Part of a small language model's weights: 2 heads of 64 (1 for keys and values), 157M tokens.
Each number is 128 + 32 x the weight over its row's rms, rounded and kept within 0 to 255. Layers, rows and columns count from 0. Numbers have three digits each. The size before them is the row's rms in percent of the matrix's.

# layer 3 MLP up, 768x192, rms 0.152, rows 44-109, columns 0-47
097:170116101112134163142093067078138158116144140108137138134125134135134157110142072159157052060171088106105189149073130096161093121133188139121088
088:117144144145128112194122172164170118151126167129123118111128114104134106107076083119120155123148127196116115114129141134196068129105135085065126
115:087097117071164149164175145184158138159120144111118194093137153128066136096149140029113144100121135102098203154143130137129110141192133080161061
089:136126153136115139121122164144097184107049031126154157171125089160143166089079132086158123108066117095103096169178101107106095160131083042131129
094:114061016136106119143107138117143160119121135181082122153180127143126088113137082084057090140144135078136125140106117100078125085135121170182111
102:135174147136115157154111172124189151095071135101051129098091158160148168157146119128086137148125143136163131133094152204108104135101169152127099
100:123102077175104143099052073137118082086123133108108123053154189111074114138163190142173134135170171114158081131115153130070102147137135155184103
096:105162124114145131138132158110106121171092094124138183112092097151061139110071068127166137159137132163100114116114128123168101114134067069098111
088:153164087163103137134103128059114139109112138113120160155171078109219113165137109091106153122067207129110177090137170102118126083146139070107126
103:065178100205128128139124181178129124141132153057144123069118160144087114109128107128072115071113063113106078161142064126156179140103167143161120
103:143149172119145150095096183077142094107196079136156102135120124128113083058134143128130137156142114088152172156131132178199121143143122060131141
096:157156160099171124114131129152197168125123158139170142162081146175118102075131153143150033151080094127122196115086133086156154146137097079131104
101:123173106156091136153067152102090115155120121017144110152192168138119222083100133085153110117167111144138132202137091117060134169140149135180104
099:137095139055092118124100161110134093146050112176132186139103155117184170140153091086100105144138115123068088046114126084133135131158152147131152
089:154133121133124112104113159144143066122123210097153133160140107161075199135140152131068123053158110109161131080204070126112137126178152097141110
104:099149177090112108149084124149138112070076108130092102140187100124119135128142072195119107187019137119075145131108079097164119102181182163141134
099:083075112140127125074048135106131088074059165117170129107100117132126149103133176165065171173151081143104116138136174140084145156104114202151078
104:137168105137156051172110147096084083051117160143136087114118149124113097123110131097128146126126153091126132078096029078138120137075164148114134
104:132132150091168191104158123133074158166106150217190131069180177101109146170143118113160128113142125153106049100123127106148160112153108179078108
105:117136178105140135075120178147114097140125129125138143085143183144136071097130081135084081119116131133166156113134179101104171154166100117136170
092:104131095135135094132096066110098086092081122076109089119122068119103133116118161118103177169051140107130198160102132161189173166142200103186097
101:107103136117115208151091167108090107123131122162124130121151129117136068188141081137114115146173118197126125162129142087142106065127112100120143
101:069105151132158101140126156090149162090088139054108155079141112120137096178195167152111153112126088121080091120110181151106077148085110133100124
102:162128112103117182057077091162180088118115055117200058150126199131106130113137124140109118090132122138137133112140142178153068150082132133126143
099:108165117127186141154116131032135099131133138081106157140156149158128163162150082125078153159121110135114164138075147108151141157094215103107087
100:184137123116107145144118144103119101127212139119117096092051146050203159105076158117089114085121162179122175118130141135156072125138134069105129
102:151146102154078048129124121102120111177091088094125086127129107130176139112162162182128091126132172136090150115113116127137123132108186147158197
111:166168105133119148121165084154151123178151135129149138094125111096101169107146152154159131193098131120098115119129139038098119127065092127143093
104:112109196129110152138117118113179121142175113069139173048083116134085160103123154119114068126111088202095075070170086163140099175113144111121131
103:143173123070156150133097104101090106110094168092136114137094143128161061152133116141123142122110109093127100140094087072130140182131117109143155
113:116124112173152112128175059147076082051138141104150134095156088054142151123154108113076136130160103107201121132101115205142075154104172120137159
104:097164063159120148132104111158144132091140122182123094108119149100150129133113186133158148090149136107113112149162089073177179178104126125073168
101:134109149123125102094073064132154157162146104151142140088096134109129123089115134171137098158162157134097155118130127156108129127160132166079119
086:111103125140135125155082126159115114102126098040128142115182123148154121121167170133073120144104129086118091101102144122078118182158186127120186
105:135114181159113132110108148108128165162173125100112134105142163145069124109175131153134087155145135099195081075121054191150151045134165104158140
093:081119120098113198129093151173127084154104170094168100064109157097119065113147122148151100138165095089094122098113143126143123099130117179195184
106:095099119149127099151109091134129122183165126094123164101133145189105159118166079155116132181094196127107131134131124127121120079125142040139152
101:157106092209125127158166131171128150116202098103119135121108085106103080155137097162109147134104133080077193095153118095074061137097102148163139
109:111115087074116134096124121088184100123059085151150100116122101138098138202142116161150074085132193126128112120151112169097088128137148142141114
094:091116138142132090134102137124119132163157117097085146113066102131127072067148087139138101159077033158088100135081152144120201164109138117139131
093:104139122094062144121140115197142122110134095120061120140082143095126164180144166128107113168141116103147080162085102140155144130088175128152138
097:101089071080111168097126143072195156067120201204104127186210120145164135114153146080112160166142145110122161088061142136091033121117136141139146
096:074154116139121097091164140143136102096120064157107117106083091101117161138120175119127127136160134145142122110188083115083078121107138131084116
096:101149142159136116118132084116096109085101145126120119075108101124128061180151092156114075140126102106131134066150164137172102172162180130109112
120:152157103167129207139125162123116107108114119115114121110081174093136127133155140129121149043165091142129109153093120111149116148116157103076143
106:153146102138107117110166096132152132164151163137189134115125087106131131174145218098179146110099189136109137164145098092128174092090121134118133
102:175102147085180186140153172091081138064187095116137090131146148135044094156156055087098146121099203156192089115189128143093178160106161172123123
106:121096054160164194164118094128160129114131092159118162072109124130128126130186168103124141115121118138109160097177180115123152113105164156173127
111:107120153074141175115099091127172127085117118124115139149140121092156153059109138051090099109079130072102138120081178094089106153154097129112147
086:139105111150128129201126206120185139084117149079089119152118114086126092043191126138117087158140142149126137111092163151087083106193154110204122
091:161150118106082123114148121098166114159163116092090110097105122106110164150123124188110144150075127165150134106140073090128116130123150121162092
093:154122097167130133128112148158119185116130095190151153139194123144102171112149084100176139145120143127178079162133199194133071086101117139119074
101:148221184136126102144133169096135114100138181140107106073107090088119174166168141176133147207104188142160136100132089114142084160146162124102089
093:123094133112121120110105124156158151124155134126091176141155101104102114143126124099151097061151131162137166120159141183164137103054167164131082
099:106110159132175115114139130114063121167150161144178113078125077102094153169115148113162130128180152130111170088201142110135073074170116097179101
100:110134159163182108144113099118152038133127128169169094122113111182143068133081103154136099119119120133165132116089107142117098140157111138127151
105:066074125107143116122105110144186142116155114106154116084162117105166164113112158136101105149071124108148193137162136146151111157127153090141151
091:045098090091090055115162138124088112121124063186125090153091113103143088161114164131134150107140081145105107116116115121188146115098176135138158
097:092065102108106091126151131118117113161110122156161155106123086163131121100129122193113171169158125050117167155165113178106102105147164125048080
090:131097163138154096176134147137034138121100138112095139121175144112145207137110118094079136132098097207170125123218136139144163178159187124185171
102:069149161141104149158113109139154170138105097092113160138158145156109129117118099049095131138195088132122128101143112104100168122082220123130082
102:129112118146197123122113133107066124181140129110146101124114116127189139173116142089129163183132118163028081165144097119140108153091157137135187
094:119139156157126139123111143133183071127080127168098134137102188136102155138128141115099088118061135158221121096137132127118138128187124071105136
089:203128156092114179167076107141169111148156087124070180111143163150109133155084117073147112141058125158169109146136141142112121134150111145091088
104:140115116165184140153104159117096130106146093165145160149102121121133154171121171158098040144149129134129111113081128137072137113166157101114145
091:069155089095105110178115074148142082143169088116090032102135086164139144127157098133067124095143123118073144096159103127133162150128134139134147
# layer 3 MLP down (transposed), 768x192, rms 0.155, rows 44-109, columns 0-47
066:115109133147167181132129116124145099099116170119164099134153130085165146074159172097136155148168156120082105137141110150087142140145085192067095
093:140143182089111147116146116156220167110148127131062083126166148168166117176125168150160125109141134140164126139116104098114157109132147188187037
110:160207159052186108134153089158133175121131094107214123101094093127140139153103096110121188102152044126153111097079165108111108111136109106165163
075:083168105079118143052057130122143105104121171147184103083148078125139124063048127068144110157200112161121097086096143126126147191141101104105147
097:175092169148143058124149169138120188109125161126179076167178154119145090116171115108157128122142138120115110156121166122163119134140087086085146
105:060082152059103069100125136086138088127110078125200136131169137138171079147140179156082153106159082126082125140110103097120121160099132081135118
101:148136175154140137081160192184151136088119092140153096151135093150127133122100180123124124100100086125135114107135076099181146110115168131187090
108:156119135113205124089154106160173120121185198126139065093167119093166107157108071125145111112077122121125134129088121127113092121154191118207142
093:093113151147135144107114155053135092117130178127110103174130134135117095157109122167083164117170100094149145185141101176156174171150099166156121
117:138145080097137123106142128093107089123161106213129160086152101169131119163108153158109111142150190122146134115065213151109165198075164089116151
105:142118093147136100142139156143102174134174112096085143163153157140148127109154145139115165119095113062158025111163118144149133109095182101083161
070:133200116118101125155052151145071089091082137158155146044123115116164132084192180126085169157161174091116137154148086165138146124117090155118111
094:131152164131169133123131123172133087142135128170106179103114150146131121114128108154164142120134102126145108135182159125148087147101148168144093
110:152135135158182113189129123109137170135196134103128115127108097137139127135131147164139088141130168154133168101098120119090108123092107094148150
100:101184189117122143113109107174168110160197043138109159096154120118135083138105102148155136134170080156079112109121100137149159093144140144176065
112:129138156163128121112125136111148034140085104113125139165164195177149072143093085181091159127116136126118095226125163113067104110116133134130171
101:174207108138090126138126131141132105095160136119122128117164131158119090090142108160151119171227154141138131120153098140125118119048090158113203
097:140125153124109090089141138214155127198135117102152159147114131076208141138150103169148147126149135148070104176157175188064127150135104169148080
096:066158120122111107105142109117162119102167088125114087107102149158160163174103114133160170123122104162078098167110163157070099176154138141131188
107:123070176180171113119117141132143104127170086104105135160161114086137155161161122168098143109119143117110133156131201112142173127114097168141128
092:105164159108103135109123107149149113145098197118114104203120069151149109165121113163126081076150140135137179114151147123153154163156078171112097
108:109128118144124131137107121133067081123083106128151137159120119133065157097136088170146108172099140169111143142145145141070151154127188105174175
112:128113126128121140216123115125093109088174131100109142171069159124097233084068130139089086082135150200162116145089145127100101144088120100113128
107:087141162108152123162142117173118147078140107140148135175179098115107152095117145116150056161118146129130150044070086098098101115105186149091095
091:132160125145078142097167054223076145129116149165128102082116122109111122142154166079134167104190136153105113106135142160092156159137103135081097
103:090133119053070117090137159141208122135118139114069153154181114148117111068167185198148137115136134132117158099144072160102148116161120136077132
099:130162112123158225126137146129131068100137070101087074099162139104126071141132147116106093102117145111083148243160127126070107115135140112104106
111:125113117065133143143163124101089136143104078120093129125130139168154124174103140080124033112115146159120129119168163161169162129107151099117136
108:164160108117065097126111199120141123152136097149056112143210138175141190108122078150172151192121130133124162207170078174085106104092159128143190
103:128109181144122109152109133172157141094098152123159092142148124127156067136120127131147138126195182090102178123111088147109109129170153099147093
119:039126098106123103127113101169124102156170151114112145058116101150074160113161148084178118082104129112073147141092148171117126101113206138163067
096:199068164129149112146159122114102099138191094144128185153121136153094136174107138197143143089132112123133139103114098149190144106070048139145095
100:147104113140137106158145095157134096147067139152102078194117137114058140122204132089136157133142117134110128158140157149149120136120053055186117
085:142131151097177104141070183126206126126182102137089153098067134139119161104149112145189135112162145124115134056145182108072110148130066170119121
110:177115091106112119154159137089094157142117183161090123112111095132118114168119153131113112090148156142119171165114127105121191113134114092125126
089:044157096129116151105113144131129156131111092091158109127098114146132091091176219112075152136176222065162143145100153200120162114132106077082161
107:106142145128078193172024125119098165125159129118096110173087143103145162125131146070082132103181187120141159140152143113163141104136141114147155
095:116109141115097098110066118073141092139079129109190099121198118141164176113138131070102162157147158119127157113118043096111133165101151092163117
098:119127157215144139126109090135146184167121163164088141106159159105103175164067184130150134132113081129121183134115077073182158108048167099137134
083:183168107132119098150098081139032112094128133142132143142193144074135158101139172081171172106150162145136119100149132147107126062139141125138159
073:131096126058117105103098099073112106125073153138110138104123172143155096134144122104088162142124172131168107122154107138093138113160094121133147
102:125116185083152109148147128138066131102076096157133135133156126165127177067124127162125146107141112124090091089110187065119176135000151097131120
093:117136111103104142191131152077105078132125179145087182108100118191129055145123099154086119143132087085101139140071154150098139101191137161111087
097:175068170105151159129077123177106149134104100138123120138143115091077069099130078155125143183151135149153062152158195133069139120081093143112151
113:076128093155167172139104129087078157129109167161128128068139081142099105139151143114105149135068186123105155090097118133125118141165146106060144
096:126137092145150144150106122153152107119121133085061115117166127212131038069171080105132101219114108139102092112076141149125141080168199165166144
098:195124157096117171126153126093127159179143089077141144129171121069157132106183144158105152103148129164095105116087097101156179134126048171133159
113:171123134141116092093149166097132111128071120161161134172150164096092120124078110151119189179152140159105125145117088042075096152151138183173117
102:128159163123118158078109172170114144156133141169126120110175177138105150147122114114096162110111076161123126086147098145142134155120107178073139
084:127137202100179082117093138154114165123108109173160065151098116147080104232105119074178138142131158135126081127152129105134102155131122078120068
087:066113139118091129116095128071078116134142168162099125151127133156145123040111116146121021108087128136126098101144173137169090125120146182119186
102:132120149081122121043148115114121149141123138203113111097146120174148031123112115148180168138131161100092105109197124152133148188132134134122105
103:119057106064183117142129192130153106132068146081071134116087060106169080182124117183091157163133132068101095153149163147117168125146139151126160
073:117129088098116145133147089154092062101096143140209177110152186076127130159069165141101135182152156111167076109125107152107074072162155166124156
109:181140020176129093149171156147096160133137188073080144151156144119145155090107146148050165156086124087111190132104119139119167142116129119195183
102:130133140147140078179159090157115126181068149130073139145177118142061090083091161134150094135198178172123119133153117139150131155072111142107120
110:139117141142149132096196172080139103139122176126150124138055137117229130070090111074130186151131138145108126138083199158098083137153130167145131
099:161166136095221152118144133112103192085106163128139112096080150102153111099121096101125146110089102144089125143140146111163145157087074162120140
099:084131150140125054127136130129137161165109153149121178149102141150091166091107130136175059109131163159125160128099129171051127155126122155171126
101:074084123092137072111088159130188114121086122090102158114120103131094153148182172113201052128121171099154043147101144117079142141106117165196106
106:126154138149119116120142181086029113074112178075102157130106105128072176098144124086079105159148104141165187149113171133194116168162112098079136
102:113116131173117158142102148137172106156037096079126149134076108123098109144107060119095118165157131099150115116095087140166139130131120198158051
104:152124130083149187142133170143183144127119046134099113086204128152096137132167164100122099107110156107141074096128087137116052113153097151117157
080:106126125069100089105137136088089183168084167093182124085117101097131132060159109137119127120133150109131145126130088111059133101109125073125125
104:093170170124093200158094149144075078107215084174150097125069152104130159113124103104158117171135100126105188133107156151079138117095159140111105
094:216162093149153201093161125144128205080123143130116156110119194119137143120110185101136098137123142124093097114083116142127115151175082095149114